{"num_attention_heads": 10, "num_key_value_heads": 10, "positions": "rope", "attn_scale": 0.177, "parallel_block": false, "init": "trunc", "optimizer": "muon_hyperball", "weight_decay": 0.0, "lr_head": 0.00531, "schedule": "wsd", "decay_shape": "linear", "final_lr_fraction": 0.1, "max_seq_len": 128, "dataset": "wikipedia_en"}
Each number is 128 + 24 x the weight over its row's rms, rounded and kept within 0 to 255. Layers, rows and columns count from 0. Numbers have three digits each. The size before them is the row's rms in percent of the matrix's.

# layer 4 attention output (transposed), 320x160, rms 0.065, rows 284-319, columns 80-119
091:087145132116104134090119108135146157149126136086132135133163108139140138115101146074121173122086137109129153106154089125
073:126150119153125094152133096093135162202104125101148103100159116151153141099164163120132117146118128095165166161137134099
083:145119084095131130136131148117093131158149082126151175154113140114123110124113153168117122109124135124140120153170133177
094:070150110111129114079120129141127142160104160136116151097101119151140106096121116112128135145111142114103140120169132136
090:107142123132119118118116105129091160115103101139154156117102104124128142079170162131114122121121131129092151113094168163
104:139099108114096144108130124118112141135120091091143116144144097122146096127128155086121137171096140138120143116128159145
093:100161144152150128123154116102155147120157159113145115145159098154104142117122127108108153115143056139129151123123138129
097:131143117145126109146088129098128147123137160083131069140110085131139185102164141137103170115131130142126125132138130144
090:100125084108114174121119093113123134116089107124130130143106132123133106114119081106121133125131140093122165150138109112
101:166155120149159116153163139114088085101180139119117105082126134182126135116128150134188149145123166114096092154161097131
101:100128149112149126179135118132140154085164092119120131076140113127146141091123116115139083137088142101130151123113108120
085:101144142138136119135144135125152096110102116083147136115130137159130181100164119122114140168087186129078101128086119136
102:106106092126108135175130169176164130142129128091127166108119123114108083129126146181146143137141144124082104107140138126
100:148144130106106130128078158096166070161117139137080115113105144105103150153128148168107142129071166120119127106168115141
105:103101114115141157119143127120119168122084113126107100137144082137162114103125142143134128100109129104113103128094119171
103:175128132131077155163138123121156088101106160182164079085158173116129128093131104131145143142072152114108133124134126163
091:138190144111182118097131128120169142123124142089156135179109173122125122131136134114126107128154152126113121162076150099
090:138136190120154106120135117141123089109141129151113079154110142126126115148143129127159082137166129124159144163129119133
102:135098099123153164121157118074143110087112100142150120168103118117118157104122112130111158121135160132167129118111163153
089:136149104050106122134062148126130101145111095105109122131082140121100098119152118125127145079153136089099120158125175141
084:136136161129145079134146097125123159137160135144133101139125129168100111100127154129116095124149137134073098130169129114
099:126136140148174130136138103170147124074144110124123094128102158166121162106127137126142101162161102147167166141133107153
090:115110132116082128161094148137087119137154156150131105134149143123133139124149134127103126111091118186129111127103145150
092:098153128142114181111124100113122117080155150140137126101131091093178107129093110154108115141108129149153099152084122125
085:111183177102154126143141125124159142125148107126104117114148146120153116144189097131107072153138090134100130116148094106
112:146114177129112136130084124147117109111117150158135092105145100121103113129112087180127103110176151144142118110145138193
094:187104168150120080117086126147102106152126135134072119161162127162147131191143169124103142155120147149126152149133157135
105:158096098134154136133176126099094118152132138091161121085126098115118139107134151085119119144115119109120100119104083078
101:106127122122117105147129130124097140105106124153142146131113157140118139136114102153138129091146164148112149094123154088
099:075124127112166137083150096105148105106119138115160151050101096115166098169117090134117113129110108130148118149143122119
101:173185168148157136101106172113134138131122130123127137150157111144118134135129116154149103193125126146135127113156177136
100:161094147129168113118153133127113132132139096104126152174108152146149132106101098090121122134150151102121121149155112105
091:090129099091106192091153149185135150180107135146169170110107112125144123105113176108148120169135119155100170102128163127
096:142104110102129122097143071116152137132138136128170114147155165085122123164106157133135134141142133092137158137151132114
100:106117159143141148172146148151118127126119134127121128109101108134139073119161131132139192142074116142135159147136116107
095:147115113093127118130151144124142160156104160138118163114150165111108167120101149170127117137118144151180112144094118119
# layer 4 attention value, 320x160, rms 0.059, rows 285-319, columns 80-119
061:137109097133120104175138167133137106090142134104129107168161114127157123160115101110126136102113123145111101110134121149
077:105145132121116083087135094154135135150075142116089142121094092144094152113143117104151144157174141114110139132114126082
082:150129108144111120148122124133128109123139110112105123136191119115144161118120150152110158121127095150092125117146107132
084:124129136152119122157156114164146104126140151151099131169149125146134155100134075119157128130157144148138172147157113082
104:147108148151094109149139134120154074124134143154112152118142114133132101140162096153136155144126112176116122129127114139
089:146145125106094151078123124190092120106118100153134090098145148163124189137095145110120142132098141135169142151153125106
097:088133124171132148118140112173090144141111130134121178138115134160098082127141073098173086115120136070098138111148112104
088:160143134097140104089130129134127135144126143137180169162141103069134122136136148136147147130096084130154134088124119116
100:117157140123136116094133127146112161131055165099126095163109104084094114156135158119108113130185112146108127086097146165
095:119123114121126118114129144125149161147102155122111135094118142108096119151148130149136149140135133126179128107143140124
081:115100126163123124119152120131079134139117148094088114150105100119096079172131164109139106167161100099145128115187153141
091:120176114135155113133069094105115116117143100130084123146149099100133172110141143147117141129104106124142100166119137109
108:089121089125163129134155110131120157125134126127176122165109138132090096126126125116147128166138117114129140134108097086
103:119145140155125101153163152127132099113154130137110165132170135154125121125079112123105174107153126150108124089176075097
102:117125114165112128119115114121101156137136101152092160132153102144096102137152158150128098162128098153114130124138140120
095:125140135094123114138127095141160090149133086103087135180091125073122147098126136133124083123165085104081108166148139124
087:096105111113137125108116132114158109106127152111158102154127138129136143130131171122134128109134143104109163080110119183
096:146157161155111137117144103185148107152134150129124113157131159102118118120161131099110098132144129121129170139144097126
088:114142135136077123169138086120157158108166135157162114199131110138152108079110161172137133140116131128129128136130098095
084:115175114156127140163093145149122124144110143164106170163131102128158151125152102093149125109156113143092126128133124150
103:147122162117092146122137107128107131147105119086134114136094168121100179152103112127126113144162113111122130126131124085
084:135135141165139109169090104118148169112177128141092141143101100127114113161152110113137149120106086104166121142146098114
091:129096120133108106111147149085131161138112162104116130122087107114082125116117144133118120142145128130146139052135144158
085:110148133118108126102136121142149092125122097145132189180108111126083158076121138146127145139160114134184149092145100136
114:147096105126087079140152119064109165118172126154092155127121148157131140126149087103176177137118116116094123153114156108
084:148131124143133127149124097090127130099121137114138093185070094113124124150134141114155161115113101149158149125086125119
102:155169121113145116103098078126132140142120120107070186155150164130140110137126120118159117122177116161108140124163162150
104:138103106119161115128110161117134135140141166112156125170128134089152112115108103135150135096134123102125132133106180127
095:110164096071124100116132161159129119133146096109089123125138153105117120077097170101122114131153155148151137101115091146
104:122109119110177064098157079156163099134116129121095104105106119075125132157162047091119131122147095135103121148103129104
097:116093111154109113125080139144167114134123113123126156121154097131153106130132129111151094117141107173109160125139152139
084:122123170143137087167095120135132138135134111129171102086137120087119122142125062154125141136111120126110108129116102104
094:128152127137160126116093171141084098150135139080153122101171127132112120124143100097133081116143163108124123116113140127
095:123157095092134156093108123146100112123099142138118119124138107117165110116116153127137090098146109156117087127117120105
096:135123108170158093108081135145106103088129140132114170096140123126139087146125107129102142114129098084078126162145183136
# layer 4 attention query, 320x160, rms 0.0489, rows 288-319, columns 80-119
107:069128082153103144133121135124136119118117103176138147134142144101089151101138149107096070155113130126122119137121102132
099:195101167110156104134118124140110123120132143102107137119152150165138115135125109128139167111162129158156140105136141130
086:167109122128154061133102125094128132117148157113135156131112140164120070125102145118151140146132117153138118147150124109
108:159122147126153056131104139141120120077159164093124172141123152158136094156100132123125124154126117159157099118140124125
080:119146100129083191134134144094129140169097101141106117101122116078133140108154106159120083101111125145106155125103131120
124:133125147118164043123098118150109126084157151107129147156127170186117092138106145120137146136134128151127112105148124133
074:099163104152114219129147105146148119159123090147136122110126096079116165137133129134100149111121159106084118139096130120
091:146119161139182147125152136162131088077159114095166137121118095135140143167096142157105166153109143156139122111134113157
060:170097088102124060141110149104121140109132165129099148121157168146125099127118149138173109140139118153109164102110111148
039:141095155162128191192112159123085127195100131125126116154090119128133146098112126121131121160124153131165126141140103112
040:112133087154128125120186108097134146126115118100162124128093130062128135117169126105130152101073123128144124117094166106
047:100137149145141114082187102041145141113115142138147151108136116069142151124178132108114165105067114119129142132094162118
061:131102129150106140195093158159114103131165136116123108116113180136131122154061140123155120125186154146107143113115095106
056:084160134116156178161150123161136110106166083132151118122117094110147152140096119152097157154119162157139091146127121127
047:105127081128087124114117109069135144140095130135094152106140153103112094097147126107143094098133117150092157123088128104
060:129163155137177155088167116148139120072111113130156147132107087120156170175160130142111130138077126096135139117139169175
097:118102124129156089151079125126154091112173131102118170134115145138138078136093121137123159129107139173165089145120138111
107:099148125121103196124156124125104131161093092140116089125134106104118178121165100128129123104142116095112155117114114132
069:162112159095155088125129108137115130114176168096141110108158145195138125148108138118160170145140163157136134107165111126
089:178112160121169067135105144106124129108158163094113148120135136174147109159118140130175154132123136153161138116142118138
066:133126168134180132148118119185090114080148155120147160149093115149155134172117143086105144155098126154141114123133129126
062:174132133125156093129139161095133131116146145101154131118140156164139100127113126154122134139156129161150134091170110144
084:141117093103145147135122134113129139115111134134111188136101117084145113154139135103141102117113104153123141136099144110
085:117134145146117183111162126138133126151126087133143107105138094114159186117162101142095120129122138081144141138143132153
085:096168126094120144126173130115117150103141112134143105120136083118156179115144115139109137147101119101137131122154144163
046:118103126148147113100135078169132138127120151130100126120142156122093080153127121127120147109137128105128074110141127125
064:156122091118135121105137103089155125153105153147119160124131141115120090149135148102136141097105118137101120125103145086
061:136116161147138123158102129192112106134156136100111106138124159157139109177062157132135138102179162128118088099120116109
046:141113131151115077088150123134124127089101164127131121128117110123087151121177144103146138084093138098101155094107139177
053:120131108114130146147198102152125108127149131130104143119146098113117121129118137135108171133099152134133077119115121157
063:101169150119124107115132136053137144137127116136132137120140110115158156088169132161126123142099131124146119155130125132
071:123115131120131132150144141223108127099156150119124096144121134142125149172091140141122148141134146109132128107143129159
# layer 4 attention key, 320x160, rms 0.0477, rows 288-319, columns 80-119
100:153099117155127130120167139131123140140150088157171202179133094174123125107146135100180127059129133099095128102146137134
114:109145149113135164151099109139132100092074141114113074163085157118114144136111131172109117179126119150174083153114111131
064:107157126097111151117134106158103102116091172109098068126098141122108144168100112144098160191114125144193109131128106115
100:090121144099136177125103107154147123117107155122126068133097162120111169137105120150100127199129111166174107137112122125
088:170126136158119078119146147109118153130161119132138160117175136143122115144136116086166152088101155097111165109146119096
127:099142134106150167116092108124129120121106154123125098110094131123110163120100130168112139162131116152133088128098137121
064:148119117157118119108143138127140161172152102148127133143195095135120116151156129079157145113104137130075185154165148141
081:153105127120097125106129108143159170147135117121120107167162120132131182141171140160125138138133163137133169192144120157
070:143166154102121123106134131113129118116085152124122092100108164152087157122139131164122170125094129121147114108089124092
042:168117131119119092109100157125126081135135154137151118129108103111126106121119159111108161128155090097173109084123088097
041:080133155147123103138129109160136182173119139111100131190131131128171156141172107154149114150110133124120152147112121116
051:107121110152137106200136110122122162134158134098112165176155147142170127154139116122161084122112145147093154120133135144
071:120126153116117103090097132136137088158112101151116112100116129095075144119156141150106193141124126096139127121113131114
049:160117116127106123132155130121135123142154130133133141153174107095138093120124132075163144137118108143110141180137122157
042:132186109142134100120174117115127127103110136121115137120121163123109102129143092120126137087119122109123111129108125065
071:144069097107109130137123078131128178098161135107126145172167144122159135135113130121125104148142132131126148148155138166
076:168152118108134122103112167176136157150134130143118140042136099116139147113141109069114142133131126126140125119144159145
089:133106134176127101130142114094122099126133097142159166178118115187124097124141149141166119059133120109091104115086134103
078:106117154123160181133107117128143096099089166110124065149086143133118120138106133175108113173124095139156077143080133110
093:117129123122144135135109096112135116111113154105123085146102146143114179140108139185139115157123114143117088141082133113
070:124092106094120150108114101141141153122130135093127078167119148087124174144101150156128129200126160135147138150117109140
060:118121174132123139111118117101149117093067111155110136143114102164137142085154128179103127117155108095137095140132153120
091:132108092097091092108132086121138166129138146085103100139147181129096143152104122128161155171101157119122137148110120100
102:157119092150151115168135145116102116113161115127151174146142117125167087121136131095146117113133121127128131122155124155
087:166115135137150143162141146118089127094132129118131161131154116110168105117132128085164096105155107151144110124132142165
046:085170135131122141124145157143137095175106137137150114114114122121126128128115107165070121114123104160110132128127145083
067:084164133137094138112150102111153133141134108117104102141122128164101141151116120181119125129100149127118149150119156109
062:109131149143132138106108146141147085172123113142133105095121115101083156111105131185078172133140097124131138149108151122
046:113138139097147147125090113134139180139147122118099137137145179128152174149150105132090100136138160144119139117138136115
050:139175151138129172148163155151144132172110139146149087132143111123110143130125126123152118134097135180135099165111130117
072:159121123148155119168140139121104132095158114118149184131144105145179111130113108087169101092123114141126127110128115169
077:103147156106121152111114140148125094143099119161140094088125130090091169104144128137080151164156126137146123138108132145
# layer 4 MLP gate, 320x160, rms 0.0749, rows 0-66, columns 80-119
091:130128120171115118122116075085087119119137132105125097157134091144134147113090119183134120058109184157129135084099149143
092:107118102120114123190152132117142144140133160132149113107127130181109159148119136109140105120096150098089117125118137148
103:148102120116167114101113128142098130093122104103151130141121111117132067130113109178150139105138113142098131165134139117
094:110145113082115136146114108092142114131102119169126120096136077134131129146152162145121150161099094112141133123143102130
108:159086112126140137150149137132083114137107134137139091143114115143158133162139136171086098114174152082135114141153143129
103:065158129121200132114125148082109175135160152118124109105124087124149164096145133095160126114142139121142167156117172115
102:179128119130113198131168088123135128144143104155127152139115137095153107115134127087139149139151142144098155116120138166
098:111137139130080114108096158101114096130112125118081108125118127121109118175163134126177082146126120107153110125124121138
104:094143135119114119142131138115067149130115146099113118114129091161127119111094099097102137126166129120126126112110127103
098:143136110133135135100117111145157084110100132158137133153128132138177150154123134137168117165123090121110139086165125122
097:114150124168139168157133107100104151144106112102134149169115167110129082147150131140119119145058123185131152132134146126
095:136178109147167141123113102156125124086203105149144092159113155138087133159133184128092103108104097159108084125102108113
102:093114141111097148131118138153091124117158105093124154134124131099147129122108182131066125122161154122120111130127120117
106:137114113114131142122123143110121124095157113114169124150130137130108175144148117167174159093131143128142137131139170177
098:127099172103123174178092130146142141116132114090113121160118119125138129127144130153116088170131108155167092137141108133
094:121144108107140081109112128112161165149110138130119155128116166130133120161127124175130118113103164122115146121117122126
095:144123120189154105090096128130140148104117128128110134114094070145086095147091081090086121118127118162120144157155105109
101:107128106121145080151117163180175110138156186069149075132075137107157148126080128136110126136108160105101112105141133121
098:087150091114133150154123141096140123117103090140148142100121106093109143103141156141099147149144122125134128136120156174
102:142061126176140106167110152141084151114126130110141117122070138108127120099104094154082120127098120084174096130132133141
094:093156075149134125119117181132087142123167152138151137131149111093144134152103180147130171084085119104144114142114158099
108:131145124114163105121124143113133132136129093118073119129092164170107143122112108119129096113095122132125144110131150125
080:112114128138135159121113128147103082189117140121113169127125105162133137143105158135132107061124112052147119143148125178
104:153179111152143160109129070128131116162094140112141145138134095127139177138120151128189160139101090101139119127161130079
101:158106143146114139129137142140112141139143154117106129107140151182085121152098092140144155143118124108112107148117117141
095:121119121172140079127144130085108098151150124149117138168125099081087129172107112120114141103124121112142122088101092097
099:143085131125130154124119110104153143145160144117121106152093134137142132093091095138099123080143155127129131161115137157
097:114131149132112126149148094128120138102112106146148085106120158123112141122156128093158115205151163116110104120111098132
101:160067131109134127108161168121127155145157172140118163147103110129121145139150136150167089156157148120157093105100126128
092:059155105114107138168137130104112106132136130163098140131104145145092119144149121155099092144150116138178166113122131115
101:134117094152120134143103117155121145142181142150130119149119127160099109135136124088152072137147161119153115199134120106
093:151148165103102149151109114167104138128127123145127103113156114153149172126140116101099120128114111101098118181139103148
098:096099137144139135109102169124104123150124146107166116160098156102148096140149100116152087109150118125165060120152120144
103:101120110118114108134155129126092134140152118133094147088142090104141074166134135103117130157115126172150148156141167138
094:097112091118100127106111136137164129107153083137149104138100166124096132154161107151131115168165148148146133113118117153
101:108147119131161118178142096110117165107188147138137131115141126142097112127102103150133149140131147119163138091094085166
092:105116154126108125123093123103085125134116130114138161099136130148110182121142135172184169120131124148162090143159129172
093:136098159136158079122150126093101159123114078121106156092161184148093144105133130128095145126146110120143128094138141124
100:141111103167129176139104150083109121115136148164148087141159132151132101124111097158120094110123131154161120118128134156
107:131106079136066128123153128124128157124133137098132102163130139109101151157120142112129153138149100128132093155127127135
093:129165109102111096108122189137177124129127158116123140114132140146135129131096157109128167122121148161146153167176117122
102:100151127107150133095118095132116124104123149119129112126092109122160135127104137141134134097145116122122094116144091118
099:154108127086132092150114109096178145129132166097144094128125138103170116139137110146166126157106119159171127167099141107
110:145137173122140138100097154140137180158141146122127125146142139114093149206162118083135126155155116150126091108056135152
100:121142140122116155128101110118131111083128082104131144114128112131122162124105124063115156103137124157158121171116147117
104:148108166151138116142158163121096115143111119108118141137120173091068112154112125153097164145120176112093095128095144122
094:150134157156137105108162148090127117122125149131160106123143133132087129135090132118143153130128164130086125099116104100
105:164165164123138129148104143112136114114128084106093080078131148133117094145121168127124139136082102185124142161140101128
101:157094160118141138131129167140135121154139136125118163174138188105088145138140168133144147083111134109147123128077130113
104:125142111149109163138122129128119109105183155145135121155131158154134096121124170123107113157080163153120055155134128116
101:149115131136132130139094108131138116122158202144144118131102101167127135164125119128107142140149111114124125128109072135
104:114113114148092123142141117126110142104105110127100120152129107129120116140125132115143165126147152134141165183168124112
089:157116099100147137137118109088150113117158193145100154155122164119129149145147094111121111151106126160164141138116119094
089:138120124097133097111148128165113110092148143125102152128156101160161106170107136158138150157135131167183116088177153088
097:127097131157081093143128135115166104158118120119149170081148136118168151146109134126153116127135163152113110142134173202
095:102134103159113121139119124130149144138197111117161115186138085141132168141118147081110132114171157145143150118080106105
098:136125112119139147103075143186180124136155135088122107186126133149105123136112078106135115138104137127121119164158119121
098:132118125107149113141141124116120121121184157157148118162132125132093131185127164123169109123083150138140128122137103122
095:099108113136112116088122105146152118120150159120112114136153159124083087109147144136138167094124086117109107143112111099
099:116088133124113116115119115097112115118123152103188116111140096143141136130150144116168141111147090132114142111112138160
094:177149094111138194113121103155141146120127117084109117101121095123114098081125120137131090098109128172102142116139151122
104:129149096100127163108108151115121108107120141130116086105122075118095069143128073154152113090107123141157123128127105138
099:122144130117143137103116099154092126105121144139129151166136108095130104145125172121143112091141085151078154114146126171
097:124092110151167168085135097131183119072161152132110141094126135165111110132112164139181131145101113173130111140146108137
097:125139125113137131171106098120100121095129091116148101143127151109145158124118128165097102162161105206141109131128172114
111:153126153093106107135150111167116105113143159110153150107148057137094150127172163087137134144113133182119124093154098124
100:154128137121119106103162104098158117143130143102124170106085110134079143151130114148161158105156112148130131133126118159
# layer 4 MLP up, 320x160, rms 0.0746, rows 0-65, columns 80-119
097:146086106180070092120102110111133138109101153147153123110160111115101134120114114134136115110158138114117112094088156109
090:158109187148116143109084095100165157100093112105098111151141102149121156130131126159098158128119110160162084086112140093
096:121130166126109140164100141138130139149132117102089139092073135113114119162186109130108132131144064155128104100130131090
094:104135136136122145118098152162139119144179141093136116156138127149113149116106173140088130122131120158101142137123170108
106:142162088170130136091122122111174086118144106139137088136120117159140136144097121107104151120168124128149146134111112104
108:137143112095116106122129120129121082122095139121142158126119119090182131148129113151117130117158148121141154188110100109
098:182117157099092138121097192118104141129163136121104140155153161138161149171134158125153141130100164126112111147163087149
096:146148147107151163099138120089159161173137120119116140149105146127145137091130113140096114131155106133121146132143172095
101:134115103120158187112135129158177166153156111118115109086139120168125084147085143114141148133144126119149168121157128135
097:164098113151138166097173130134126102136090120091121133131137140163117095200139117123134077107134108148135123097158111107
093:147153113134090116153110175125097131122123086137142168140153099112124135136150106149143133117159128140139139123158121108
099:126162093125152159139123179142149129126139173157110117122131110153148155197172119148113112131098127154145133106162099085
103:135122100101147117104139143120140129171123160189122128130149133100133132119132126114159129150144187174109149101143148120
102:147094112161095141153098173186079081136150137148088124118092119114118103116111147152107151125119115181095150128126139126
095:119135128140131146132121110123137153140125147105138081157089096172060131131125123152115144135140112139160096140100187090
095:128146119139103193137150156095147110148108146147137143153139116137138164099128151123097149155124131105110054116132142133
096:140139114108085143131128122123117108156110120137161173151127081132112086116124092140086185137102212105124110116135095121
099:160125118119144157147137138161110125127145140132121119154150111138122108105134079134112092135116165117084134113112125132
090:107172111119119138134161136105148122133113152143104157103103099075099140088125125111136139171054138139089125162132148117
103:119146134174123180131116131115119159137152119146110128123086147197133104155107097155101150142102143130183120150144118108
097:126143152160103126137128110115132151091146154145137099118117130136096101105109104132154108097200176127122145097127140178
104:139104085104129090171165122141117134134167128116119168124104113139130141128116122137187142120136148142120117146145158073
084:132142150108099067166186164136155159123122137130155139157123148124096132135107162136120172165148156145100133115135118103
103:137186133148051123120155119143135172109098111138089115124113069101114093082147133161131132163091110096109139124151131124
104:111132131126113125178171136151166122158139136118115131127104170054151117095144128132138123179154163118176144155136104116
103:098118115156140126131147141121117120087133119143154102113113094140150163143109105145121132109118150125133119127126134116
101:105139095119124115163166129082105119119158118141097089133149140114070171165131141144103114168139096120129117147114084123
096:179135148164125151135109110137100103090098119142104107132149120115131151123155159142152114135128127161111130111121092141
096:134108107113162141118181113138121123140150158111115147083162149106119095104108157110114118121141174146143143136143127140
103:160134098137134099101192169128139105124128121120126158112122115143129101100123120095167131140163160147125132116124099141
102:141143135131151144138160105134136122161103130145094109135104095125089142133137100129137138151154131136081134100147122132
099:180121126120102145122100140155194156157125144148141105155094110152142120096143118134129100120143119082119118090133084137
096:153157114130144106141116152131118157152062141158112130156135201138098147149143153069109121128173097117148127123123091117
104:127145136149131113160112130126119106088143160151120136102158152163100154129144151095112108138150133128111074153166130136
092:115140167116126145163130119132153169119103108117136150141153133122116131122185108131093097156125058146166107062143147112
105:108130112095114150129137176145142078125123156116105119139137120131128147125121143108122134116149139134158138165117158155
097:151106119152077168109135101136114138136135120094171162154139126133155161116114115144134125133130162140158153073137086139
092:122136135162073155156126166145114070103150156103115119127145106157128203125073130139138144112081134128087162146115124132
104:115131081087156120169161194113115158144095132151130140099151136089132136101115108110140142128107104121170116127101150145
101:149113159140137122129112128173123155137103119102117154155117143090115129126124126136142092161099118131154080140147129112
093:127142060116186118154120146113152110139126128112145090114105112140138086116160096119152127105105137149104106178091137133
099:160108146160110126129086131112144136089149123157123134122150133133121086110118068164100086126123132096125128097188177160
099:092121158179171123109074135107144121109095101116105111127135169128138132117166101133108167151099112103103132152120153125
105:125097157150090111152091132149092127095115106099182126148122121163137148147115111090169146132117142089102082112082146127
096:165156140135101096121170108084092093147092099115119106130111134116121150128175130164126117139147088122143128095118117154
102:131113121120114120133146117128112143104124186120094126137123088139141126165130100121133113139136142104115108147169097183
104:130114161162096109120102103157130076151130094114160147154113111085115122104135143148119139156101108124164105086171086075
105:141138140161121120155131130135115145114118101092106118092095110138141160156146098110154145145163105147092102162141134093
108:136179134096116089162075175131120117169125160147135134140123138086112095144126089139123137106149115127096155142121088165
105:117107135125124122126094130138093099138128107152147119166103134091158104117210131140187117142096106135131109121131138133
102:140084139104171138138131128082148102101120179137118127086120175109139147136149115111111102159112120158149114115141152140
102:081122168120110092070099108177161136145135114133164136144140125131098124124154138147134113059162123159179138143140129126
095:149173151112144125124193103105128138110124100162127122142122154113148141129119167133095077121138103127123150128150135124
089:124171117163103140153089135101119144114144113133148138112125115114114153131130146111120106120116144133090156171142118162
097:142183104113134087152143149143141173125108139087132146108138137124087152130139112143187165139138117066147084104122111131
098:096100127127089125129154190120134120162140115148145096152147160105125126134131161110122139163120169113117114115090167126
102:136134099109151109136126090150134160064155122140101124111123105119145133111151141180138163132136099127154144090162148146
099:095136102089079111135147125154170124124108075081156141099119132155149134147136109166104124131164087126133133104149145144
093:124165111140085106142073150124137159172118108137138093096123119162132158126132112103141141131108151116128111118098138140
093:134105094125096121145095117113094157145092160134166137086123133152139146177140113121154145140145101135151186150122132083
096:118130113128133134087133100175117116146135116138157143129134116149119155085139099148074076124128162152109119111121086090
107:129083114112123122168190145122125110086114126189079118180096093157153074122139101130120141112116135134123147098085110138
102:122131155137111154129103146145093153143143130117095127129154154133133163085101113065087148123162128130122115139111149129
102:163138149169128150124162150118114107149139130131117195133149150129143163120151146134142127125134119127127134109092133104
098:153137141170147125137092104144142066135094108147133137129141095150102129150148137156093159104145131124086128169138120172
108:128131132103070148117114104109132114116118140139124063089118115114131108104137136126146125108104125120102138157073135118
# layer 4 MLP down (transposed), 320x160, rms 0.0746, rows 0-65, columns 80-119
091:110170135112165123157146146132086147104124141101145154122148105138115101168103107166129152109115170138082145102162133162
094:130144139124154165151088103162093102139149135140141149127160134121112128129185126109120125111122129105187172143107129134
100:105162112077119165168153123162129114115115155151149143071152147116125105173171135108115129089135116171152139101130146116
103:153149122158189139118134127039140142123146144098086102097125129150124109107108162119124129158164128161108133119120154149
102:164102136125108137170177079099123119111120118150152147076146099132134143149133140154094135133163117104169136111137074128
104:153104136136125145118124154174146149137142098143128142112108109139130136106108147165169105137097191128173103130147166151
107:179129124127150096138148148159108153149178174126132107149097115121092093134123136097128142090125139127073133133160141181
100:151116145128114105084111110102119104111097105093122148126142113152126128158111115115129105161144107118115114106133155108
101:136109132152129082130142071148134104105101165086130174089090116128103126149165140146183150121129107118087112101098150118
100:143124145160167125123141105134139103147133109122150140160159119168103122142129145132098109152113142135111166101170096121
099:127167143106149141141102136138179131114188185147172121100143121100096112159115120148144154112161087142092103103083145146
096:117155129109158140153138102134129120145111149152129164121094120151135126143146151158164119144135139156119113145134085112
102:128107121134135134105147107112163126119162104131100137120171133128108135138109132140153126092141140142142136102097112120
101:125106120094131122135140139083114136127114120117122149130171140111122121114126148137125151137124121137175114138119145136
102:134163119109129146130095180117117134110107134118119153166149130111130124105120120101125112145092099121175136115133112130
094:195128154159124117156113167134146122097150115099190140092149117124095131084170131105080135108139138138110120121132182142
093:066119133120130132141139163123129131100111170143142111157149147149136139172110140126153115131140091116115134088142126116
103:103105143166163090115132142168131117135119118161122126130131119185141100097140120114123144098144149177120136143108141114
092:132142148123154096095156078162113192129154116148144133121117184121120081112104127120126103120118103072121172087146099127
102:129077138199117063136116111083110117112135076129154140133177130084123111105127105144074115111162069117137092128129091126
105:097138120127088136160146143164092146143150142109151114128142159105068136114114183114098121138106182108096118160144150098
101:134146162136135089119158083154160116171114117118159129100115136168127070135085079148130080123168151120125115115147157112
085:108118155100132208137132132132124127186137151094098131124122071096132100147121130123121094132126145113114130111097086140
103:139095115102139099130099164117156174128162127112117094135112147168096110124125084143115138121154163122160104117121142106
100:074145128111119108102121123113110109129140130105086150147143130144150159131104118106141101114106133137092157148142148080
099:114080152099154100143132135085163115105144128167186140137123158105113096072118167167122105147189121086120122136133116144
102:092129099119113144157123153132097147087105149136169140080143146176131137137092145095139142108119153146128146125170160161
092:141150164127134087105153128099135107155107093124121122178138082084120111121128146164145164126118118103056160123114134108
100:180122132108111154108156150106123111190127126111098132119114124132119141087158103128128098114145094127127105115166136143
099:148152128110094099189147166118130124141155123115121127152142120145134090128140129115097130134114138092097111134115155147
101:150167118145136141171107085108170091153149104136147134112133126142140143133135195114155127178130141119138152094110143113
092:119066124111131082122123105093142119124114110133095144157137137120099149180141099125141134143139120150077092103133131114
094:151156150127147118135146116148104128120101094124118135107113145090132147119122165124139139113076159135144177135124159148
103:096138114131132110119097090129097124099124134115167152105139141184078098135156150139114125137152146153093158105152122142
092:120137109200165093136111155141109122148132139115114174112114158164105124123181132163139135165124168129136099094122161167
112:134186121132120123105165191158139093185106127119143151129129124141117112096133163067129166090119123132135153134117124146
095:111117161123151132125130133163111129101121129104122099126158170094130108100068117108173153119135109141144139113122139156
091:080100088104088143162144152129165099127135124134169128141141150139139137172110091115149164141127151091103079105088105133
101:095115152106170130152126149144148149134117131140113148150146153094115138162127146143103165096126135124101087127080104106
103:121129112167126165122139125129146110123111144149149124158156143133140170104113101068133128140137093130133119129115062143
093:162129138120102133135131146123135133180089173104147150127087099157184108101155123160126128103165131118152098123111101129
103:125145163123111107095115120110128106182069114132144122110133070127130129149135116070143143128143165118118148124127059147
104:108085149131139116122109161148116121127124178151140148115118156119134138103142120149104136152185131122095112160112155145
097:157188160114110124121137132187134111149125077116131091108160128134167127124109129160114143113110115058145092123182148136
101:115172115135136122131151100147087086165111134151115145116117162175091119082119091112148168128115142115127170114121137112
096:118126155094142125118153149123139117170140170082088113089108116114169125109130106111095162101087102072105073070125092130
100:132150125111140146123094153109110108139117076171117113084167139170134144111127148088150151163120147143117131160101133134
108:101122112119102091151136124174146117101132112117102150135118129120103152121138123078080143111138170116146139130114131146
101:129113124134124142116145166131174102122168121103117131109123127122116103109112083118131163139130114096134154119124125099
104:066123137149139129104121160186128143131121102114151121165109127100103171145150161118131131099131108143116147122131142070
104:170108157162187096131140093137168122116099135144106129078103119141174146151128138128132120137167159116128090122144161109
098:114107134101075121100124115118126104126132135149134135142130151114145091114089143130098149143114129159199111161135133134
096:120143139090131136119125109125107123142137115165133146148123144149127125123132136162161114162155148081102139127155113145
099:175099121137148120156118100101107146123120129128143162116108117156131081152151129156109138185117151142140138153178131147
099:136164131135122083122145094108140127111132114153116089147096148143129160110093129129091094123130137159152152101112153181
097:117144117131110113111163143138134164150101107121101129122150157128083144098124069128117164129101160134139120108155104127
102:121141131107104094127124084153136199062155153101130116124141117107116148155113106124112163115115117145156143109129127136
101:145102135140144076180133103132067114201111085120116144127108141170143094133158140120136135109114125123138126131109159163
097:085098134138137128112154139091140158143122111119131134126144111143107139158106135133083139128139143143093089133107108136
095:168138118120088155111130095130138113122137112124121127125167094107135101107152120120139092138141063149120104138090109092
096:144129119163143147130113114126121119107153160146132110101152147094115112186118152115124138128117120165158140129105164132
103:127112130128128145155171111143128135150111107128171100133170124160126128152100104115128149131179127091133125134133136125
103:205116115127137112126153135094143119168112126066170134117104119131131129133098115100109136141143134133082118130148111145
098:143113150147129108152120125114083123123132123105117140116079171124155133116170116141133101121132097106136123180122130131
100:090153147185141128128110163144146098108091133158140109167120135108082157115153136102149117098126141117103110149138107139
107:119122134155157132140121112117116120141137138132107110148059151139123071111086122124155114130148144096120102120134088144